config.yaml
qk_norm: false
bias: "all"
tie_embeddings: false
init_std_up: 0.051
init_std_down: 0.0104
lr_head: 0.014
decay_shape: "pow"
steps: 5912
Each number is 128 + 24 x the weight over the matrix's rms, rounded and kept within 0 to 255. Layers, rows and columns count from 0. Numbers have three digits each.

# q: layer 5 attention query, 96x96, rms 0.102, rows 0-36, columns 0-95
# k: layer 5 attention key, 96x96, rms 0.101, rows 0-36, columns 0-95
# v: layer 5 attention value, 96x96, rms 0.0663, rows 0-31, columns 0-95
# o: layer 5 attention output (transposed), 96x96, rms 0.0579, rows 0-31, columns 0-95
q0:127163092119160099096094086106166099125129167164138110154129202112023095161156094127118201121160126129134116123126126132144107169123098133165094159176141092110140119093121133112103135163125134110104146149154129164182140102170129094171092138129128164138079165148101148113122178102158128094
k0:122132102147091157156136149119108100098132100113136097132174150154164155121147111122140127126127095120120127136120149123126130170130156082138097098127129123150119149145135141137180115130098123100121121107109086153127146069142127176144170109163086164106149125088140149133110129128123149130
q1:121139109122164119142089148140135138110102137117117130138116100125123095125110099119155142125130128140145144153129120150138144128123120144161126138075113126127136121157143135128121126108140129107156105158130117095143127170098141162118071117138142113099130088116145121144138096118125114124
k1:137137110128114099149144135078123095131126139125168098173158186118104133128121141132150103087105096163122131118126125109140120180147130107138145098089161090135117121161149135111098136166134134125098146114134129140121119068159136099155145141113121120140118167193151147137091167084194127081
q2:104102145110065149153157135096050161156047082127141164135151127152190139119117143095145115100133130097135137096096157133125122103089092114132159100124112133143102126107167101138119129091149110111154201045156147067166109221118107192175141147182145132139102111091166092172161110176105123154
k2:128155125102061155110119086168095116136111144086108220118130098159114154121118129101088115119156145127101176128077115097170103124124130153093038155150105130084112115141103100150165175115125072135153162150145100105161133209097093113102133143120170168129152113098163110183144097198131185216
q3:120087114138046209159087153164131161135078127045111174143126103128140177123129132147123126128165159117144146123138111132152139092155178131139129052121123120103128131111116109144163147114156158113117139124121164095108133165165138129119154098114098048102103134080168110161120123183164163166
k3:122139152128128125128148092135105137137096134140119114129141147107160121100126127151113088120107106165134127113150154120138162138156117096118130127126127121139116136094124129131118114131109141123152164124130114131114101119134132133147138148116127125148163141134112148137114140122144114102
q4:201199087134182147156146101182132095075168159091078101130137102150133067088177132172074120067075058202156135177184207128052176162200179065073168146081094085177202193180062191089104085083080209161162095215051061160120116095193179056062106113031154074104097104194080200118096182091141116119
k4:134151174125135133064115113116149162131097089166097135081147102138135163094158131163132112157097135100201118094213128172092176115157143110124157108126153120119161099111126123092130091111094169187131142126054151122082087106144147145127130100136123105132098142097132166090137112085126121094
q5:158126107127163078097124116123182116114162143161115086121116141119097107131142092172117136132108137152133100127128127116126139151143148141134112128177143095145157115154108145114146110150121145108111053159107108154078127088135139127111116138051115119123150171123087130115136162073144127120
k5:124121109133119113159141139121095111147149126103148160119127130127101116144120134098148150115167153129071135159061120073147076107103089147133082167137093155086104113138107111155129181143173052112112117133206129119147144175104106131144107150127134167116134119149154107124128098169133136203
q6:202211115088167089180178102167152091080185165100044045107142134159108066096203122198065123073045062211184115157164177121072185187201190076100156161139055099182196161137101204069080108095059196114158090206041036145137113099174202082068105115029134109131141139197049201135083192057165120066
k6:126135115136127108106099123131123139126121118146115148108146115134117124136148110114132134128141142113127119124139109147129140120131136125148138125129142132123119117142143120130139140154125110144133129131136127136116127132125110142114138120132134121144134133131129109125150122106130127134
q7:125116120139163084090132105114159098108142123160148122107121152114098112131151098140141128135161121117139106122138086129127118150116111147150110159147158108110123098128155133133137112182125112136116122124130148166128125112113125119145143121139122149147144163101125123087137138093137113121
k7:067059057108084155224152160115069121214186189075202151179088180118130105232051166069143160123196156112000136143000143000251000127049113222165013153159106182084046106119130098255100255141207008033067094087255101095215169211088068110143100222140167218101211114180144015211146119247184147237
q8:139149118090104125124130110128094131126120078120122198108145139161150171100119103133085104140088148100148139125143110140091131103132141112124134141124145137124137156128137155118158101107118148139135111086109130140115100182128153126114148140134147107159142128084142130150133136117131082170
k8:109131144156090120106115112166158115162152143112125164100106100123152115146148096158125169119127194108129130102180101145138101101148130155088153110149162159099116145117105126144154149113111130096120136141116130096114100133157110152145130115101120136110159112139113141097140124142141154162
q9:112130135129135135117092129157134115142161101117167098137068146178124120113121093134150163121164131108133131108147121144127118153096094119144126169172104104130113137124117163136148129147135096146103106156118145133149128101112116093141149140086105081127129149128105122064123123139100158143
k9:131124104120143128156120106147093120119132159083127121152119111139150139155148116120134141138100101156146161112117121112129159108167190127067126083125113118151170126159090105124134132120143093071122107105119130129129160119125144131135086127135121178143145094134110116178113136109154092104
q10:145114106160144162152102107144140147158160120124167134131141166105097136111114135137139087156153133120154134137145078118156147124136118141146110079135124118101130121138103137105120155119120146133093115125124159123103131113099143146114149124103109130139120124126158107102137141114131118120
k10:105103118122165117147115130159156094137118147132108113127114122114127105133168142138130163107181136129115140117145148121136128156149161121100151117150114117156140139102124119153108074095158160112132108166128130154162126152117109127145142137118131119105114122115122124171107128133122109134
q11:147125082090113139117141109099206095112150112159132139126137135150117118114128097118145134120127148149126105096131104144132114153125128160116126130114121105136105162124155132127140116156116131116111107127139144088152148138159113140127146098136089088142093111129172116149152106123102181121
k11:134155119125135138132088117103107124152105121112121118166111169124121115138107177101160121142128107119151142103121135113146152128118160099134128074123127129164136154136136129101149130130139110133121158139159127096155103123123156102123143130109136088083117118108143138142116128129114115150
q12:117112136172166104138084112128123110148123125084179141121115108131144100150163144101159148115125118118114135145148126151143141115140139140104155083103092130176122064123164121152116137099139085123106132151123148111110109132148138152156117151119146144146078125162113116128097107179133139097
k12:112123096134124087104197111092129189116140128143116072127154089131129146122121176087116118115128086129159140135120102133122135144142141110156120110104147124142187145145113114148132120144157135130142145093147112158113161117104152089161107128130111127104143122098174078136132115178124091090
q13:145095096128104156148127134140095147132092184118154130115130122150098133114121150114134104145123111120108161118144131098147118127117118131127092081160129165126142117125110115140119147129148134153120154160099131142157128099150121121111139124129109156104169132162147143138119127135115126111
k13:162144122108167109124140155148123117157145129106133122116114149126127134150144097110122149132132138127089115149103113145113130161146161142131159141110132091089169120105176121140111119114124139147134090123095138145137128171128111115140150107129161106143103144116115120145108144093121115109
q14:121136153114094142135166142094128150103154052157081152129142117111167148124129136129105086118152124138150137103122131160100144159110161131138144140101110121123118174102158127120139072143132161101146118108131152113136136125112129136141106122133148089130144106078117124163146145128154109136
k14:127124155131136159132107093135126134140126129115094175128120084118130120124145115153117123150100137103146114149143116111115121090099080135124120116164142157139103113108074154127138125163100109146136166152152126103120115150161095126096138124131125138135149109096154147110148103116134151191
q15:089115139122111153137111126161135138097131116093156149123114140100148175148130088160143145138147132120137110095161101133157128113162127119141130099123134160120149117116124094092097149149137136119071124151117149133205111152126116120137124128143124133147135120156164129148124124145114157104
k15:121179101149114126141138145122167148136116107120084121119087147133144117117118137086156142138077150125113099129101131133078148163125137124119123101136143113177100121087159109165122105130106135127160150104128096138128144119121112150130140107129131110098126139110146086169139104123149115121
q16:143133125151181092082116119153148121124136132128165080159105153097115131126111124148167106135160134127097112121141106145157122105154102110129113122129176093141108103154149129135084123119125096145130109128150095141128094098137123155143150175114145121115091134150148135097134112139145124083
k16:131120109130119120177179109088110135103094138136126079114143144113115110127156156112119090108123107164136101129093131130145170147135145132136134156143113115121137131145153143157135145114128148131136166091142164081150161127108126128138134131136076123138126156149107153139111136122072080106
q17:149122127125098108173152154143137135120098188136089136139070126140156109129148168126141142078093133135110119145094191119128132135128145137113101148142106111128106123099117147166167110097109102119087094109122122093127127138144144124148136124142111126095151110159117150151115122122101129110
k17:161140120131132112108088126117079122095186134155143153129135154143114122136110083113125148131175113127134101151143099108130154142122098109164118098086147119084179092160128090120155150108140109151113130143145165159096137121129152134103128110150136115109119158139151126139137133121115105131
q18:131112136135116106117163166141108174101076092137127143147135122131193134103129126118100128113094110144157115122094174140133124116149148090132137118109088116126106124133104120172157100083096138124139127126138106147092146153152147151146151173137146108137128108141144115086135116118147152167
k18:083114114132136132124111108127151131148145125148134155103134129139120119113165104145106098113138132139137111147160079131100147121140116128139136121136135156100148066123102136111217139169138115161085155128133129170084100097106132144109151113105115163155108150129125130108155113160103143151
q19:167106105127130100144186126075114146116119147146150160106132147159138154142155149130081120114102147130124128106114153115151119122136134142139120106103075139112142104147104146135124123143115128120136120133130120112115152106156119153115127105131082147093095148134121144181108124135068132121
k19:145138152128121099133132148130103146148142114138139144101111142126134129127115147068136149120179123125105156135156119140132117146137115092144149113113099108100131129116143127120139129162131109171119109123102170118144103145126137107135178098096138079163112157138138127121134148105134134132
q20:110115165138136110129085152142135166114150106135116097120151097116169118121102096112151126143164119137128122098134157126093133136128180115149161112156115166192105169126121106112156112139127164135131134138134165166114132116093163084115106143137157141156150098122119104160122112110154134120
k20:135130137124118169127155123163149136143114118120086138126149099127111148109134119142115133126085130135141155115089134124127162090120131155104102115156135101168115130139108143101107104149135171119136166089154080140128126125128096161113101155148126129117120098101155153159172127144135112157
q21:147115103128092161169157149135111141127105148107136134106138097168140122136101202130148120141090109159098154135119138126124152137097162144109143099124116129135127111117123105125138127093121132153133133103110150116115121126120117128130138113108135164138146091175140131153113129161121131127
k21:124141153147179114122102125107136116139180117132100128100110146139125155110136100122115164155174139105140134144116115145108151145131104133120153169129112119090130131115135116159111134143143121144149109175127162152111150175118147122123126110149132121132095117076141114090103121162088143135
q22:145119130123178115120085114117115096121130143166178126113119151064106145133131085124153128146144131112146092114121142161116104136121115126159141125106145092121118114143151106135122137160137145127119086116144148165102139139118137147145107133145127114105105134137108121090132165105116106109
k22:156100126091107167138116106123138155136131125128095125147147131121127128115155169126116092076130105137103146137100153095128128130146124134131074138155136133168111116117130129142115124143139159133128138131123104111156123113117154123128138160119143110087158109127147122162117137140127115119
q23:150130116159128093109123115101144134138106105117125115146058180129091149119138130137121143113104154137146089142091155140126124152150114123122127124145133107103140077117134134137153116151125123101112114111138130088116145091149167114179142137119105153127102109120139122115144100173113127136
k23:134138110140132153134122107102115153096121127147163091155124138124119110098112113138134109159156099144124174146143112101106155120134110116136143099118112128126159110166142101152149147103155123131128148133116113140101084130116121103129140126104104115105120151151191134147104155133135140071
q24:102142185125126150123121144148111080120154125163123105175084107103142140137145139120142146159133121131144098143129139125132130136100104115144063132177162132093131120121134102114105134123133121120145192131129115125143109113097123156137101113136148127141133153169090134099132145136147122110
k24:151168098104175120186127134118119123097087148123120129110144113111137139126084133134123133105092121144119101170118153111111121136122120126123157160141118114168109120157136171153082133114109130139170110124141139153106119143120128153113129150128122131150127144128109133066132107108152125130
q25:120099138137142069107112100125132119074145144149134149108158116088126150159131069190179142148137122139146100097138132149114131093114124148142140120128153138142150156110144096113101138153145145111127117119144142152125111142138127138115106159116105145132126151120138111117146143098147127127
k25:130145120124111143140163147115130128141117126123084119142135122111124127097112209138117121149115140146098117118112183109127153111159094131128092141137138109149051143082146146107098126094102147124129161088154076127139145124143136167136151128123129104097155139113145129131126143134104125147
q26:128143115079107151187148102099122142149125113120102155119165106110155140141125165130118084132111140131128109126132130131102144120116173130136126137169108148136097134104158140125139141124161119126100135078108143140148119139130164146107120151144133110129126115099090137163096115176117101110
k26:155130157147113119110141088129126153115142134121108145101138116122127121120115104138135139135175139090118100126132109124127131122169120163127148119131148126126145139120111123149141114101114108118152131130165127099103109139140110104132141154118134152083140129118154086079167111104179133144
q27:105120122134124126084067116177149100090142127118169123152119133152090148119125085143187153134120123102120109146141123147117112134161088120102159129143157140146123129139157122121142151144107099122111111113141133135117116146103107099165137118115116112158124110141132131120136126108120129095
k27:122162117144110139111116100107137141133107138120115092150096166140139145132123136139112122117104112170130139115112141115137148141094153136140087125143144142145146174150110122135109125107145121095123128122118096139143171096085146149135086122146114126081163095139164134134154133157129125101
q28:145107089124110163199160155089120157105121120107160176131162105133150105120121168091136113122149116143134113149116108117122120132119172151141162105108099107120133148156145133115158090115092144170104127117131119130106126162133127137126114094147113089121111102128114107143127144107077126137
k28:112126158139135093115102134117135097172151118140098144128125147122119186124185118129114143099154107126151137086136140121142123133131132107152128106134140166139120132123067134128165137154124109196158108140116139127144095113119129139093118147131173121088110120109145113145140103156107162151
q29:137145162133130121095149152130148087104112136167122126145124130148114104111131134134147132125088112118109149166123158093109135142115117102117121153157129116163086116170096132135167118150107142168170152120144110155106174123092099086157109125153143134171105117136115137105133133146135108146
k29:121157153111115163122120119134121116150132133129152109083158115152127163117143136153120111108147100135159142129117111120165110145074122126111120132114135134103137100158129132131101143113125132093071136149081144151134129119121135125120088150144124179145118123155130186075136118153149177125
q30:128115135149107131089137100129157114134147138127146106133122162120093151126140110180087139127124152103153125116134126140135122128143078112122106140154124137107129106134108102127137146139111136107119145117131165129129148104124104157159135134117069146169142192122141135122157150122140106142
k30:148116091147164143122117116129141123153126130117149119147103113148128095115124145128143105128147124168091134162148110127099108183131120126111167103126132100092119148112138135118094124105121115084081115163111107138138108139122119145131131127092144157150145136133128128092126124131139114124
q31:146141129140135135135071106143144154154122131124144125105139106103118120089112097118141140136176117125130152126148091124139128144121124146124146119109108160129110150124136145142115153135120129125125057120122115142131111157130146089128126118144115156155096092135149132112147148105157110146
k31:097139130103118150122110127149137114130108127105110133199135113116124111156144137119134135139115135110133138081130124125150141145148142150107065140116145114148131133101105118146145112113161141100124139145130133137146137114156129119130106124099156147084140099136112141167091144164130120129
v0:111150148148076181099112175115170088103126151093124132140143063132076159135087131134122160147110089127127140138099094151136151102154155160124110123121170138111084133165146158083178131143123167118150103142161128084124143087119146136142165092185118128155093092103184097154110137118130162110
o0:068142140160158147129099074131163106096130121134170100107125193127093156147143080158120117161155138117127118137153168162163153156120095153154128156118155032117147064134107168129048145195137111125160094147118127165070090135088090119136110146132091152127129146081168143110170125075180111153
v1:084115132211142084146136138099074129127116157131133131196140111132161170096142157110153127142137133126130134164128144133153115118103112133111131153120135123162103087096097108109111136124114144148108195111116116167136142114185120139133182092119145172167145086139101133139141072100084158117
o1:107119114124139174177082114135113118162141123124114092136183097104083098097140154133099127139155198112062122110096137156094092100171131105110139123164133118102160108127164136157127129119094153121163120155134139138143129073121099125141123145129103100135149116155175184123147124155125093157
v2:140086152127144120118127093116123156121131112180116140145130166131152143155118123144151162142163122132143139152148156104137128128133113133133122152106165085138125127097102138120082123090110106116108112103147146164104111147163115164141132136137156152123109122130111157148124138107180076137
o2:178118111130128122144090148125157124135107140100112119072158086162148119091127153112132118106128174141108169119122095105107128130131123132095132146144131177116140157113132114107145114168106143104093137156128132107136158128146144131141129142138128116122122118167095159127125097131110130105
v3:134094088149102135105159163134138137096099102181159115094130117141135109122143127105115113106120133146133147117133138133148123110143117123177110085118113147131117095110168103114152126166123151094119110108146094087122122125133131117130090135165080112130133134129127132153122115132147114118
o3:161102147115118119129118118151146159146134137114099118133127137131142099135123131119115121165148069147102155148097108137122098131086154119119135127117123091149124139142142148094124157099140105166150129122092104136121150117135111138143103149124137162161159105138103139146117125108122117130
v4:127095123106125152147125104140163133143133101142145133122118179105112137123109112109119120111135113104118100120162142151139142150115138110186116135146080124140154132059125097146127138119104100105082179074136169118110120114132124122115160117143125106145105151122126140117111141128116091144
o4:192190135104115087103165142102119146122128147121153152106150092130154098145141125116175112130111146120105134117117109095158141114129112142075160096147115152150088182097100119133142135106130123203091133120135091110122120131135129132179131114125107152169119155113126126130097148135105149136
v5:153118120136158127136129130139117171096147114099121149151125150155116139128183147135114105144137111142135110113128110119151151140143147128157095119117101124130114099101133132124155101114118125149131090147137150110115135147163097089163108148129078148166112176133124114111104110096119125121
o5:126139107121126151178124151121136131126129171147092093131132155144139124148100138117134129153132093116119146140150139140100104128092105132149150143098092102132093118132095119122142139117116113116128187103078116130143121135117165127144119133123132176108128127170106132114139112160150139133
v6:114153098157097044126104144112152112155148172084128120114153123125103111141152128164098094106131111120113139134136156151157151151111101116138107120089150106163140182150086154098125088174185140152128137129146139123146134111123109103126116079110139092122105140130156108132136123129155154138
o6:115106124112119198138141112147122091088138091150102135148108099110133178105136138164105108130121166046170126158148096127146148128141108092142135158152082085132127147140139104138092146158153117111171143120156120159209101114100130118133147088127120127090137136130100061094185164150163133116
v7:133149103128177083158181143168134131146184169131146136154096116189113128160091143102173119130097118125129060075145099116118120127107124138149145117154112126116134150107079183118104097133110087152119189133120112103125151105167122121129161095088085152172138124142209118105130130130118138131
o7:095148138141171091130121155079103170157140138144152129135151131083108158114147143141153148110130188072105072145139153108091136063118108163117126160158157162106113116170105125105144119094108088152094170090131143166141117159132117138106104111132169149131125117155146151057109117163137081127
v8:153145140169112147086137134140116092094154149166107154103123133078137129120139076145087085129114128148113126137105123130133120117124161151108144133080094107149137171127119147085156128138142138110125157119150105132135150134096100152143175179086156134128086088125178122110121152103090140151
o8:092129106096085108148136110169105099107066106129169141122099143140130121130171102185150138151122142077161134134119161146173128193127122113145120125140132094121182151101096121162116123117136098162170100147095146156106113112142132101131123122120114144137129189148125106116154127100101147112
v9:106140072129102101148159134139061079142081161129129134141105112131147167152117130118120188140142113105131129069142146145129105073127105107121125114140170194155147151123122101095115110122123106127144145114132113118133145101140104141120128099119119136121156122135146109120115125123167159127
o9:134132156152203083071082106150134142139137066131142090150089125110128149120149107120149152111131173093131112157105120156134122099143124127148105143183146163074137145118130112087118171102112162152138134118127121155132095098121132135112137140129132090127133136135110165101131139153129085142
v10:137142146148127163142142089094130151127125081149129124134143164114103123109124108109098119160128145112116162149146133125131124161160137093142113127146128092088145146176125100153142113114137119120141127144115122167144108114118133151144103165146159112150125209130082116136117094129142100126
o10:134147151103115152129163142122101089129131153145139135128092106177168079110132181130125136094095077164160148151073113132135157145107125083137169153131077131148125128104120126149108091119104134120151141086143113105137125138133150117140155141143124180108116095120101132157127131136126163104
v11:125116147166145113150119105146094178097116125160119109137092135132126083121092122105125138138137155129130108112142118109146109131117077136133128116129120137160133122181104169122124141122117151126162132116132119146149150148150132154130113083097115140126171136142081147104151138110082106127
o11:139094128103102134114117128121131115168127115123136097164141111115146114112129138116117163141139112162109133111100135132118140084109151095143109119104139161120121155110167121178106137110122131125146158156131164131123154112137127126099125165115150144116158107144140157132148120132112065089
v12:145124134159177121096161091119115143155126087122120138137112147128133093120139115124109165112124144090127124101148165111128133116107080099100135118119116143154145132120097145126063128060131112135126132124141141184103144151159143125163124131089118124085121088146160155095136126143102091145
o12:183113117091098108097109147128125135180109147134138109129117103119156158110176131120133118122122167120159167091103100143129107139132116106140124101167148204082132164109133126129187136131096156109136153153154153110112137126138136098077148105128144115119094131170117137131133129150108114088
v13:130160100088142120138141132150116118114131126105101109134103120160125108140114142114143148163152121130137171116113085125119145079111125123156125094121128136149151154151162132137156147128095147116125117140136110129113145154120100132097066129171113135137099111110141122139151112141139116141
o13:128121158144175128114133134086130114122112146169120152139086142132128159129107119089147154105132064165144092172125145118131139125113120106158092160129134126110114097135150137135099161138140127156113133126122107117110115093138126149129126127156136118129114121152092124105118116110129118157
v14:130124175135103102109147109116147117149142137103131120139124148148131111131098097068120156133151148105114121143144137113120129146152142095117149148157156113103126177126152082132091114128112148153105144118113156115164105133128155136137134100117141100079140180091136119130140159134144127107
o14:126140132142115172129127151108139113127156118116130115158132126116109133070148157109095131083137166109120105123132084111124185100141120124134133108096110152183141090134128129113141121151143126070141135139147117109152122108128135127141181122126122146121128100092123153133124154143147149080
v15:153144136084136119143122144140160135125101127093121104124138149110119106149131134153100139159135152110155132123138137103118120156150166115124112136145105136116148142137112119143112135126121135096110151116114117125143127116082160119101113098089164111162088162147086103143111155109181127160
o15:109133127146123144111144137114122153085169100125122140117112094159156140128080150152146139086110163148142104158145131087150125112102142140145120137133109150166123170130140110130131100143137119155102093097144105118133100126112145130133144137139109136112115137117113104152104131184132103113
v16:123158118105120123149139171120141084098142102175135149166133099145131151125094147125139106119116114154133119121125117142161100125130150161140115087120119123155107143118111172148107070131142128110096103131114089142142108136141116122131197144107168130117121147127152144175130115116143110169
o16:154099133137152107128125135116133090098079108111144103111122164165087120112130113125152134128097108090115104161127167157110145179178117181120120147126184130132148129132134147131150128132090072157113118082153124119136134170118104139120101122147132114158119151150119119127134102115115104135
v17:145107141157116125122144110109074158120126121167139149171131132101156074123150086135108127147118116105118117120136141140118141120098104145141167121130092125175141105123143138162128093149150129128124169104102128085138145111130109139150189117094098101144140106148123117157115109146093089138
o17:142139126075117094121154140157096129176107100141163119125148122092131089117138119151142139144101148091131154118070100147152131138133134105129098084148127130126095194126135144152140159074109122166157123130161091150138135123129124104121126109123134151130120150143125106132149138113115126120
v18:122138152170139176110097127105128121124139136134100145091082137081136103145139093140091100146128129134100072138137142138130114162120147089106156133116151139099101110124141166107132155150150145154144131102115129096165099152140111122141157152115149122124120127124149132082124136168085095152
o18:111124126082067169141148126180093101149066095099154109142103131136150115125183110134113118110102112106171167119110137154175169147099100091157108099109130097134126133122096123156117117114127120133195164162129133120121110161119148086112120134117129123124139149106142106193152129132122176127
v19:122148106143136110132141131096143128124121081176120135100103174100157117173147094118112153129137137104110077140124138132118131115090122094137107111114160127144121150098124110134137103113123147089131168147101138105173108126174106158150155124154170096147109124127100153107173081157094114126
o19:147114169096096144125157113132100076128092125139152105130114091161129079103183148112135141101106140126162171146057117172185152144138096111119124127154123110138120158102136128145136153101100106180214160147168118115103093107141116109156113133144144108119134125107136133142158118107117159073
v20:132100132113122119155120121125126134156109147122112162153175079149146162112135145112148122126113136152159121119104122124141141102132128154147109158169129113104147094096107094140100120128103106154129162109139162167083124149128160136135098149125133137125176164159090133160090106111124146103
o20:149155130165171101149120155123139158138157159124100150122160149109145116138096137138130123141131154152097109102170094114047084088151166158084145126138114183116128122150142114104167085119118162098059086087121117135155170115158122155136117118121124130130127120122136131090105109152109137145
v21:126153122133172203117096086105132101161105109168118117110106186088123153130113113088123166169105139132122090121144161128124121139147157106121122153178138172126098148060157125144161126075095125117120115117118122112178117091124136155129129156137147097124135103109125110111114118119124103127
o21:132135154124115098092132109133134127129098160112157111126084115177141047115180139113176129114098150175137121140087150154164144138117066150120120086121165127135112141106100117159139146136102135199153130147131126099049122149145135107142137139124122134142110137069132173181133107107112147111
v22:131146135123125132134132141150153095158124175134152091090110152154145145139154084167171144158166132128107112102129136115124128130146162106083103106102117113087150115166124142115114162114163116119162172086117073140121097099126155139134157069115137155172105078148166134149105150128070145133
o22:075133111124097157137122108143094178135169094095178138135115085150146168101119145162104078126154178130113099135124167129164120102091126113145135161172147085120137144133108109114073082147123115109105091102115152153117095152147128113108119136133149097135143117148175126114081182157166112170
v23:119116139149120100135123103099097123108158140134153092144128188136127104141165091118102079125146136131137076104129165114107111176146149095144166152126134135145172163159080123127135139160131115072147140113138122115077132132149115146100117096111130106166083141109091110111130095135082113149
o23:144138139101095166105181128152103138132131094145118161151126090121149118147105170175139110109109113103139125141062130083146132111103126104138119136176104124120115190106137107157132098087155121166158186134094130128149108095126148115162150140141128147116157110149077135102103148153122136074
v24:124129154163136105148149125080113093081175100154152093136153158150127167112137169091166119147151142143114120123126123123119131121133076112155134135145132130124093085149141135113169179112128124109134085124121142095118141109159130169088119125137145145127118140114107130067121127119078170125
o24:124113138124103154095127116112154128146142159133094132133131117122131110128082143106107128106196073144100112147137209115096127109121152127098167114110127127103124095121146128136089110129147147123119203163084153140116113125130101128146124172129113102145182077140132161141122135115156127160
v25:122113140126101072134119130117118100117186181093166140126123162110191154137161120103131128127142124133120112144115152119128097145142108118110154120101122151129110127131148142124126152142141134117099115131114102169079096112127156126097193069146116134163123099110146149138131221075193097154
o25:119125099126079121133065128175156148111137066049147133116183119132145147123086128119133135123156161078064105133157143076173132100165120180113136131147129130125132167117138158088123132135136114091127143126115149104121111142080131111124146130122108090119159115118164150165083181172153141120
v26:131091113078089128131133116137111104122178096168121122179144158149153149148106137124128114108132110134131133184122133121115104104121099165111091087095103126174112077107157107125121117153122128168101106155122121141170135111146146126128133100150101135114115108108107157181140152161150096114
o26:143101112133120137103116108106153160132123139095142095087179116145123101112091110087147104131146121130097169105114096114130125142163113155105121146093104121141101154122135163129130157156107119130101119121149117121110160131115123131143166135136161096143143135115149141117138123098140154180
v27:145128102092107153145123131119105066161100142087110137109146137147118174124157129138159114165130142117150153095104115138127120094169171144134134198156110132086116165140157107123158133116105124160129134119151143141123123106086177118103098098150105112145114129113102115164081176152110161136
o27:094178121179151131103120103106170150107177151128179139127115138130125133136088129148173130098141165167113086153165146132114110104140112150132133126133121116126121126132089109126132084171119156124066077109112136137118120100126138144135142111132106123136104124054134109083091142124157143186
v28:120139141129140161178138161113083086141129125132138116160137113166130157087127082110122114114139113128151107143128096128116118118084160153118114177144100167143101137089143126129131132083137151168156152128113108138148145136121126086132098178135136156143086144111157096099126146096086138146
o28:128139126153127154146118107137115110107089157125125101160105163118086141148128116125145149139114088112109121104149163143119102123146144163138116099117115115093152076142126140164134163116136137157098126116093078116103103134141120127120147100097113140150129149173159169127132087161124114179
v29:134139147073140105156145112160095165129097077186145141138126126166142132114155096103151137106137140097130108150139160114111122166173137125131126179146140120145114116102134069142134119107084122095103150113122133155108100125123098140113069197170136110149150192115117123141118126114163081131
o29:173141140156150124160128158145109118146108157117102130117143085124099103121116193089136141112105067164121138132134063113097107101135158134078121126138087182124151122135139135083138100105109137150102142115123109084165138131166146162161172122132152157123135095170093194103103112164091129118
v30:134118113160145144138148105069111138097113089143124094119111128104126130101138168137153152171152129127147178158152105113134115089130139119115123115116118150147125103167174137137177114068111166148182108121158141093172118143162155149146112137193134136103106078106131103130120090136118146133
o30:134103133103124175081100092129150124159128163143143085130095148151121106137119132091125123128161076189135141131099147160158119135097124097162142111125155076111091072130144134141119170163107154122154145157113130110077145105114136113128121128152100125130142086143132119155155113111139123180
v31:098125130068127167115163160110161093140120153117118130130156102128152144123127128120119095120115135147112118071121151112116139107111176152161159108135080151123165192157107112123147121152124145164128103127133113119101129151060163121103121152094106144114125143109174116124130130121141174107
o31:142132115161162092107151137123136173080141117131101185153100185103120157148095091164170123123121100083142080140172113121098150146112163176132133114130160133135120105117143131123165130124182117138077100098110129156131127116118123129090127089088122135154110152142133092121077170161122157149
q32:139159164103120117099134127106150122120121120123131124134159150122083088135113148101174117138119131103137122181133131132083118163149121086116156148153132118122117139132156152108133089139091141113150159126107106177130105128101157117142149139166158137114129117135103126143090134160124104121
k32:116107149060176142155122167134134106141081142134104095161124121101180123149127117129120150134115091145137127114145122162150138122139133118156144108118082107126106143098166124101063126122163153129129132151142145128104160110125149120128140109119162107137087111162124137089125079137114130116
q33:100108164113132141101122139110140122128116151150097135135155152123153163147120098108150130148112118091147085123131110118102117121133119101127162133144139162148127163105178112128111136061129131124165140104144164165092149106142123101146152136177130095101142123109152122125112119148084146146
k33:152133092121108141126132088132186162103139136069110096128138105176116105106140164132102141094108119135137120145149151125121123120139151146123117131146153104166131153144100141121143150114116126132139139116108105121102131127141138117111081139110143135151124101125127133166127157142134121122
q34:182157109116100145148153067155126119086150113134131123114156164077111110093135146154090098089105066149157093143161138161096153178185206079105153177105118110071132143138132186106136123140069152155166128091082082159131130102116157149163127157133101141149153120134099170118077171093163086119
k34:173163124127167088133146146123110113060097145110092091140111079164092116148154117175146137155098102179181155122199114166109167132126122109098143111133089077147152097165154152037075077140107166157138141182090101098151076100148156144083115096091190094133084127154137192150121099116100147067
q35:154127125093138126117117109131153098109129131160146152106141126081081104126148166110161113102132097128136092196136129128099118164161131100104144143129151108140129156105165145105137094130110134117164150128125115169109104057134158121155138125169117143126131152120089149096054135121097069108
k35:126127112141113113127125137134118132129135129129137122145109136137127144146127126126141139148147166148111128109113116126139117125117134144123127135134137132134131126135123134121123134125136124118108106132127123126136106154115127150137128118113119141122125146128139107130144113127118144105
q36:097115134139127110112079140123145099116115153115144131148097091156109132161142123121167168159144139125124138131110116106151127116110089137125137095164137108146108126137141120128118114135159122087124109159141133107132102122132128114087140127097138120119115126143134122124134091134092145112
k36:068058117128093153140092173115165158205134128141171170137101169096154157120082131080112133105140181094056104110051104074172070099103132163183075126131156184081077147087124085204152186132153071102072116106210171136105194159095093129173153157168100132097144127089138024105164131154153115176